Each number is 500 + 40 x the weight over its row's rms, rounded and kept within 0 to 999. Layers, rows and columns count from 0. Numbers have three digits each. The size before them is the row's rms in percent of the matrix's.

# layer 4 attention query, 96x64, rms 0.416, rows 0-31, columns 0-63
083:437585537599523469576528488484449481483488509575519536536551486457471411552552490474554437514546491540522505537531500579539478541547484537494484489459482472463524538479462515490470477538472511
087:476547537503514514580492484546414489544496482495535528538497501491475434581554471465546435544505517475535514540528459541405513494461553468483529466476401447481500559449447457521507469491506493
094:519466490587522539615484524545448520560518472514576548540509504487502462530587510455534459558532509477526555514483477577447462493458534429489493443502445485501510541509459476522495473502540528
091:544483500517461550596477549496476519534539465447592515478493485494531506530565490520463489578475517442541522546490408554478460436485561453465511437538481480532541568509467473491529512465528503
085:465472517512419521491476500474510537546464493502532464554497447527521519505506474541479475461558479498573585519558391598438508464443557443534488493475505475527532529484431495474513465542510537
074:472526503519515441457574443538538474393472502510390512546471501491494499496409471478444510481530496529452479533497548511591512486518538521461445505511516505492468505474533509432508543565450459
092:454555482483531509476436455516417484466536540523523494461483504514456484607514571485544426502446511486479502457486518453429518558496555523498549540467460511439508480512523404488542507442522520
086:445466516510473520477478499483528475505412493512593488498527492525559544484519525551408525452493502478471526541471515499608546524536493486503465466517393486508550488532521514520500565542445419
075:518534474445458529551459504485448455479552567417501453463529437509480437557496532567542523495457494464508493524486557507411409547497487459518563523491480465472509486494470494468542511469582518
105:530519463432531464519546523446448425466452513545502515444458503547503477533486473538523495420496580474510517500486528495443543463557426520469459461512523446442579471566537506544480524442511505
105:500527482531468466500448457461452526482579503487498485443565547516461488520426472503514492521427460552447536470537489501498463557516512476519566487431543546532482573519552549441500545413542528
101:506533482536557489488498458520493564550483484474455468548484527488501433563534571430587485487509510475479542489566502453496556526495523527495503477428485527469397436483475495480428528464561552
093:457541492510537571456560484530534454484571524548440524491544513503469526448553529491540434485538451483487597467567451505500514543467541510478504558491545523570532498446440455482438507484514539
097:434480458453439539488501484502580482499526524410514457518587458520490457444450473522493531471507459526442502537507482422510424501425480477534538533517505599516466510516536555459485540500505503
099:558380510524527542551445544508542520526502519479485597502480497516507492444487469497491492541555484435490478538412527561541444499444462453562472499445505476535438489487467497514555513484542520
106:520506553457541544523541491487464521528453515505511460500483444534508526525484544504495512537532455465543511513428537455453567445472470552472490501548520467568495445451440540653477492515461502
112:489563446433458454458481515437527516501496526426541420440482467555476554572478518558456502453517459517508494496487509452453518496493473441485511604506536497482517425541539507450546482481528524
097:459555432479464502481489505420440484487539561472505493422536479550493506536398528545505490453501489514500488502519528426463496486551459465479530596457590517480491499525490517468543465488570537
076:559537423483453500476491509434464512513534515437545392420504467522499462574480519543465478467468520485528525527559494504431482513494510446436557496501509452507462484495455496478488498394544498
081:490475478408509538482499545454513525494499553457425430482474483587458559584444509579491481469483507430489501487543483480395526508512544452479516516514463435514500446477468500477506532474473517
081:623526448491439501505550562458449460508552468453531469495611508440539503514535517528469484486502513548500483499569457539461478536462523462508539506491516474547567525515492489483531540469518421
091:505479541558509545504513585480504526518561512454464522509513526510528466495475494520482534550450477568482533528528399555517544450539538422496445489452555464491536512427501528498556436519588501
093:543549517507537539487509502482516479506579610518448446504456485542501479540438566508496549492477492548458433494516612430511459553535467532527500553542535536552512454479472512477456524498471498
096:466474532512558499466502536508546570525449433527493507523482576459496588436556483459462505510539467546515503483514410473569570459494538554469446484487496551477487516503521507531452483540418474
079:531455504496536539472474556515506545512523453525516566529460560441494550508531426518549565589530448506464493510430490545490524440449511584453500463506477491467504491467521561527446496499414518
079:449473477554489447544492465505522409458464459525511571501540515501513432545433431430453456483471567514458507470502486507541514524513521576533442497548533485496497585503524475503523468431548477
097:506567466392503468501517538475503472446454451472511526507535516488469464572451464532488520475471501553473490471477545439460543408521520445470560507490530535467524530519607551542532544482494476
108:435523521500464564507443487443478547444522433528521496453569493479496480508506471496580564478511509482553567501494512546512512495534459579530527507432539538567527453566446481544550440530498480
088:464492477484486492521436441529441499477549425530506498481493481406506455483441430441593547464499486457543515444460542586466504482520515480484532434479438479555503545545477468489481512535480481
099:497468509473520472522477510495463443435491477549487487527575545449400437498504448483554495433455474511484495490497553533477449486530507534538498511471534546410476515518571591447492447510519440
103:467497576514481564514486507539478528528502405520511535534518514532546432535544470477525432463535579495474543547512483573444496484468438540457493503451466467495446546518417456518481546495486562
106:465482560395521510500503488550485406495498459510486487434488551478504434502510503518523561490552500499439586546531497543564560452542469562542529534507517526506518461447454493478471431457511488
# layer 4 attention key, 96x64, rms 0.364, rows 0-31, columns 0-63
125:475473563543529486483500484555513458510486525572492550563467551474541508459476466434462560550533459560431490527521548519578519510491498584524449470520496474559489530489500471489410544540450533
112:535528567499570464505551566474585548555521472538521537544529524439472473503496497513533551535525489528478478478470521559554468532573527509512414427452505450486513583482519449486456511539490508
102:488458571517545495494542516522508516560471497492498598543501480419490536499534479484535536573485474518489420556462511504550465502472534563507439464459501443497466613495502463499502483564445464
103:477525511507468542446522493505482513514539523465554517413592470484481495469564525445561484507512504523589451545493467411494476493426439465560500552460533515504559526532544529537474450535520474
110:515501451470526475491486553480426467425457505541500440486492513445518472486464463544553519562456467493574456534475502483473580425481519402495571447450476521452531490549515519532526452523518494
080:455504545497527517554568515506559534546529465526448489518533498474482474477500532512507567546510507524423461479452479539550461536528484592551441524520511541470490554526535511445427557504409558
093:536547390532503490491496483465456479573542570416453415498492524524526540484511521540478487469516501471495541501539466516467455495515473420454474510524466513503526432399455558505508473468539486
127:442484503493553496495474494525558471584517503540536546516456513448494476474505505464427547516443481533435473534493565485588531519506462575520468462510579487572447540543520501513456483558446535
073:571478439514505528463508523415462512459493531508505470496519472562508502503471507489473442486514485444540527498540448435469517407530482391453563505521460525559538448447481506478541478486553433
079:561464465506433465515470514516534399467541475521529572521522492445494555544541482504441531519467584452463438529439521500574506503547524543462438557520487483564485469455484496477536512540483491
096:507577516465470586534523512462506465488518482487486477494524514503518493511481547458532472504559575465521538461525504525405467500481497375505520568491579528430480489570411485509502485510482473
092:478535541448478466566490506459489570530500515460434529487485528467443534529492482578507461479511573552504507474430493553458445559479486469457566547551480473441470512428485431487541481495476556
097:463540513541472516477502525541427529523484466448475465485546440516532550544489460538525545524460500477498443415430496496473401494523467447492422508529451479425523482496520575542547553489532504
112:477578528484510490479510468506531594439506467546513473538444534564524443483387529514504459391452444513509549483464548459495531504553476491500569482495556511490496522518465484510451516479456492
105:517474561486537561463525489498488533490402466536487550451393426489501565499543467493475500513526455523501556526508460447435544527516516583464452519512518481474548501499510443444504434495536468
099:437487477502469400474470517483508437486496486541550517402471514543519545556471469532490454497563526515481523438518474512519474580443436480466487453501483497482515449506623490482490505490553528
092:532463453488489538565566518443424462505520497489519492420574528506460450459529523541525453468488499455540391460541489473483527457530509422504571473491470546493528497547533503502543474522544447
099:540468481438506488488484553503412505500449523461438455480557554535494497473495507522551445446502553486516459486497466537473478460522494429389487574499538509449536408506472503538504493534524436
112:517476465442466540509485548446436485488506550484487497418540491534468507519521499535539449468543520509588491495489451430449497450490478399494538572498508555480567458522475529554563457539530484
108:530534451461515475467458506423443452462460498491503480427491477545528442493522442512480458466493563474554543519519440466434524479547473400507539536500472564493566421495488506516492491470562534
097:526497489508462539469508495496436502449507524514525495477580459535463442509512474498525473517513503506624481482532491467476525408530514371521546496466532495531498442543432548507527481545554452
110:586505449466527480525502461516501498463440455474519469481543442486477421522546432438554489538513501437508398539490462521428481449445515453511565493530472538496505500542532452528523505553544485
098:477480500515492454526531437513551516517523517506559557573480472543573495418431538461453480513473518440479478472474525509472474549507504577564467479470476505532447621470524493478465553459480517
070:427528530508500458463452474573551492486497457455473499466521529447483479533500462493588513489467560537456454482501557577518486563462439493542532462517505444410465464548560519519487512512498572
151:473460587519505473498490490605563522542491468525451575562458517448482472502484516450477512480490495498454534473482556540561511555504530608543428505524473473518456539522522481502451529512437524
133:500535517558528534521494554542549513560520480551514542531475519506492573503513506521498567539481521546484447550459568524567502544491504602472398562472549526521430547538480485489464508504451489
072:589495494453497427485538483534528513465547533606492514533512519500476441482486534508556482402527478428441509569470523546537489463559447480465504472510487498542478444499441457505499555523507456
100:552507494467485481496477565569513394524497493544564513552460552458530494492467540470436453487538434503516484494453560499506542480480532482386534506457447510520448508465556558561507489497507520
098:509472565431450519538489616518507449513484535551484519535519516502483524474519572467434496491508440471521512503509455554530560479445548513463460555568452471530502543472408535474501523511444516
096:546497459496554555447544550574500509429521484540474528553511513461531546546490501484517495479531469490449436496454539559526576393517520446419521488462509479532467527495465455537522483492429491
111:542463505405509521468497547531508492492515525495443469490512511485434534532502516473525510470509431548584542408441483499475534544427553530515497572456567485491452429444529449489478484488453516
110:470535448491560495456433549490515518453537486467521515450541458541445484525514525509454503521534395477487445467444517535485415491472510512456390514449438485461525471529544476552505470546516524
# layer 4 attention value, 96x64, rms 0.44, rows 0-17, columns 0-63
119:455450420487557557493456545462484466478517468517516528518492507425446486501474430533527509512447384536489534566479474444466527478534471518538531495475538489480554445519530530517440466505482584
123:457479517475455531516520403524486557515433467443559538416485466551529493536594583496525532487541518419540504538511493498541543537460487561513498495495462513476497554475463443534517521502556496
137:513558422528428488456485483499465465537549522495467493533478444467435529453473472541579439532536496436487548549463493562521484508564464509532544477537464441511478463511570490485451472436488554
105:543549491536524526484526522597511509531504459450437492516455423490547430440535520543527422434566445489465510527514542504476500549462433517525474489470498525525472467416498470551461501533548504
105:541603513527463552521505592542459427584513556493454499507517480452546480491524448513571436493551441463505491481510522491494437533489502541556459525532481491514559520485497448552471499487477446
104:463524534474572536510567477573505541557489496481446488464531484569558489455552552498442478478512536503451478437512513503453505530419541537525456529485526574460498509450453476502580458551533473
123:486535445544402473466564429507522543516546484561494430509496461565453497485486589515528540512517542480498509581550539566465498538518523489446530500542473470466467497550520512533575481462497511
116:519510524469515533519516452502457473569508530574474518470408526508544537473472495467467516562445518510464528450468469585468548463470462499460523479504500439533525546577495525450558429450566538
108:506454519486533444521492448509507493528448497501517507467586522515467530485531479481450458554489559450519439338473451505536464523472467496521454506504498509473464520407465504415511498481511477
140:529515491566416420462491509474475450548540539496480508545457485557481514440525432452546452562566557482526537520482529535531461488556503495531511466576440486554456477481518528471488550449464481
104:543506440440542499491513440501519488505480503597477459504581503546474553516483502486401484582492508502440468478476515533418434507480466462472460471557500455437438512515483499456525447521482531
117:515553487475515545480529484479482474518464511447497513487505475489515591504476568508474462501553519350442510459398471519490493491536520533529545517545457482537431526476484418461539495472482475
140:561547495481463518535533497523499550452528482501463414503503533501500525482398464455525502461491488528449520530542534474455511422561536494480470475484595470503480478618511534520481478469440442
124:451534503490473547555419477582497529499511498484478505462579490494485431537510479526591538452475509473527410520549506500579505506548557494568505505469526461436554522509538451531461476458492518
131:563535459457523409491498548455489436501496517537487513549522529468467529528490410551498448523569508590501506487556494530492467497486444458491474417508429458555438535498537476504462510545464504
124:486464438489523439454522462457470494535509455542496533485516476417439581538504493587565476527484468425503532550472441514486522540544475517517553482520478416446470463471534508453549497451502538
122:537517467502469523452517514542494457495462489522504508567426423534583535388533516489473435504574472549482501495524525526467510462471512548516546556495440532558433546460474550516511482533524463
122:542524527490521458449490560448492440504523533494479512538495522480509514483444515441414484547514565415473513404439525536490456500455497478530476500548416521583455484463468483448517530512477446
# layer 4 attention output (transposed), 96x64, rms 0.428, rows 0-17, columns 0-63
128:476514481508469515467575472427441479453579555517414492496522467520467466507442536512498513505477501624501491462527542427483474531540476587528474561463546528502528472488529452534459509495511517
120:509492550500525512507504475576568505459446450495520507488572503449502524512603420505545515480499489378539506476483416507467577477503516563489461460521454518489511482469466495508533493532568517
134:506449456520457533488572570485488499563562483473491522552517473475512416468453443502502504499543518411514460525494514539503443542477517595491512485466500532562476451442512444535502429499552457
120:456538537481507490488577503514584520509400429427459497535424547517506446494499477536486480483537535444508522476497500485554485555484451461533479523463536552494521459397495489534453488557542503
118:537505560468518480520467520499515524534439463490470504522403559516505395458468449518497538509546535444500478507461544505487486584516469476534473552513539540554491496382447475531456509539515460
112:458588558523536477553539473564564517475390471461515489516474519499493546479532507494494523536512496477490512499478429553521533491440479395514470494480511492463531504424428534457525494562495551
139:427523490518474526483562549553502510551535497502541468543541418459514497551531475473511536505496496403490529577528408567498506510444559541446526434536472469548485488520497493531519445557492502
119:566522524493471552548479508550520532524515589564480463486454476545520554516471525470514526533467533522499501527500486562479529457441517509502510439464424453521498478531438482520536527364526562
108:546452444507485487545472441516525493474462502498549557452555528459531520425504486527496487531550452488504455481474478552516491437500512417467466513471498490412473563398489559437564466473522493
138:551405466531490507478396550470530513587535473453539512518488506502535420453496421502467507471525492434482518535467555512520469527496529542447577452498472469526445470500472496485461468487503440
103:506507425498437508569611464542519469508535531471575518514560461440521547534475521484448536530524469526442477533486449580518501461435521424466479515521476462476480515466503516498561482492442510
129:554474468495492544554525572537538499497451434472575555535551496470555525455532461509512495495566494422524428536478485598489524487435504502528472491486467514536484488446465455492577447499500458
132:508553498546505513525542497455431502533519507474555469544484518499509520537461578479449510486506493477497482562546574482540548535487503418499542466548515472592496464601503524557459470460426454
124:487540553495539433494550454513418506451516493499421522437525523501427404491490499472545568514506542450500476461487485452473485491588515544548492508518520582537506509445533524530507477562543488
123:511351408462498513511521513451538465557524533534536521483468567489479535477453455506421481477514511533447508510479591489511438513497475427462498567520518508469472496514566496514502500479502493
130:489446437493465539481617528462490490481543556499495534512585415435520504493489464543549514506532463471497433526499466537467471503484512550444503547459512516490501489452499462523573417506565487
128:546516486505493489482524533513622507481384494499536437556415535498541540421532472460446481460521483486486577518505547514584519481507506478507503493456437481518477437492476510508471486544475483
124:551440462480485518529362566504542470534485431488592562493490483525561488463492470505462469501539480474510496529475521569484480473438492429528509512521484461503491522478466475452514523410477467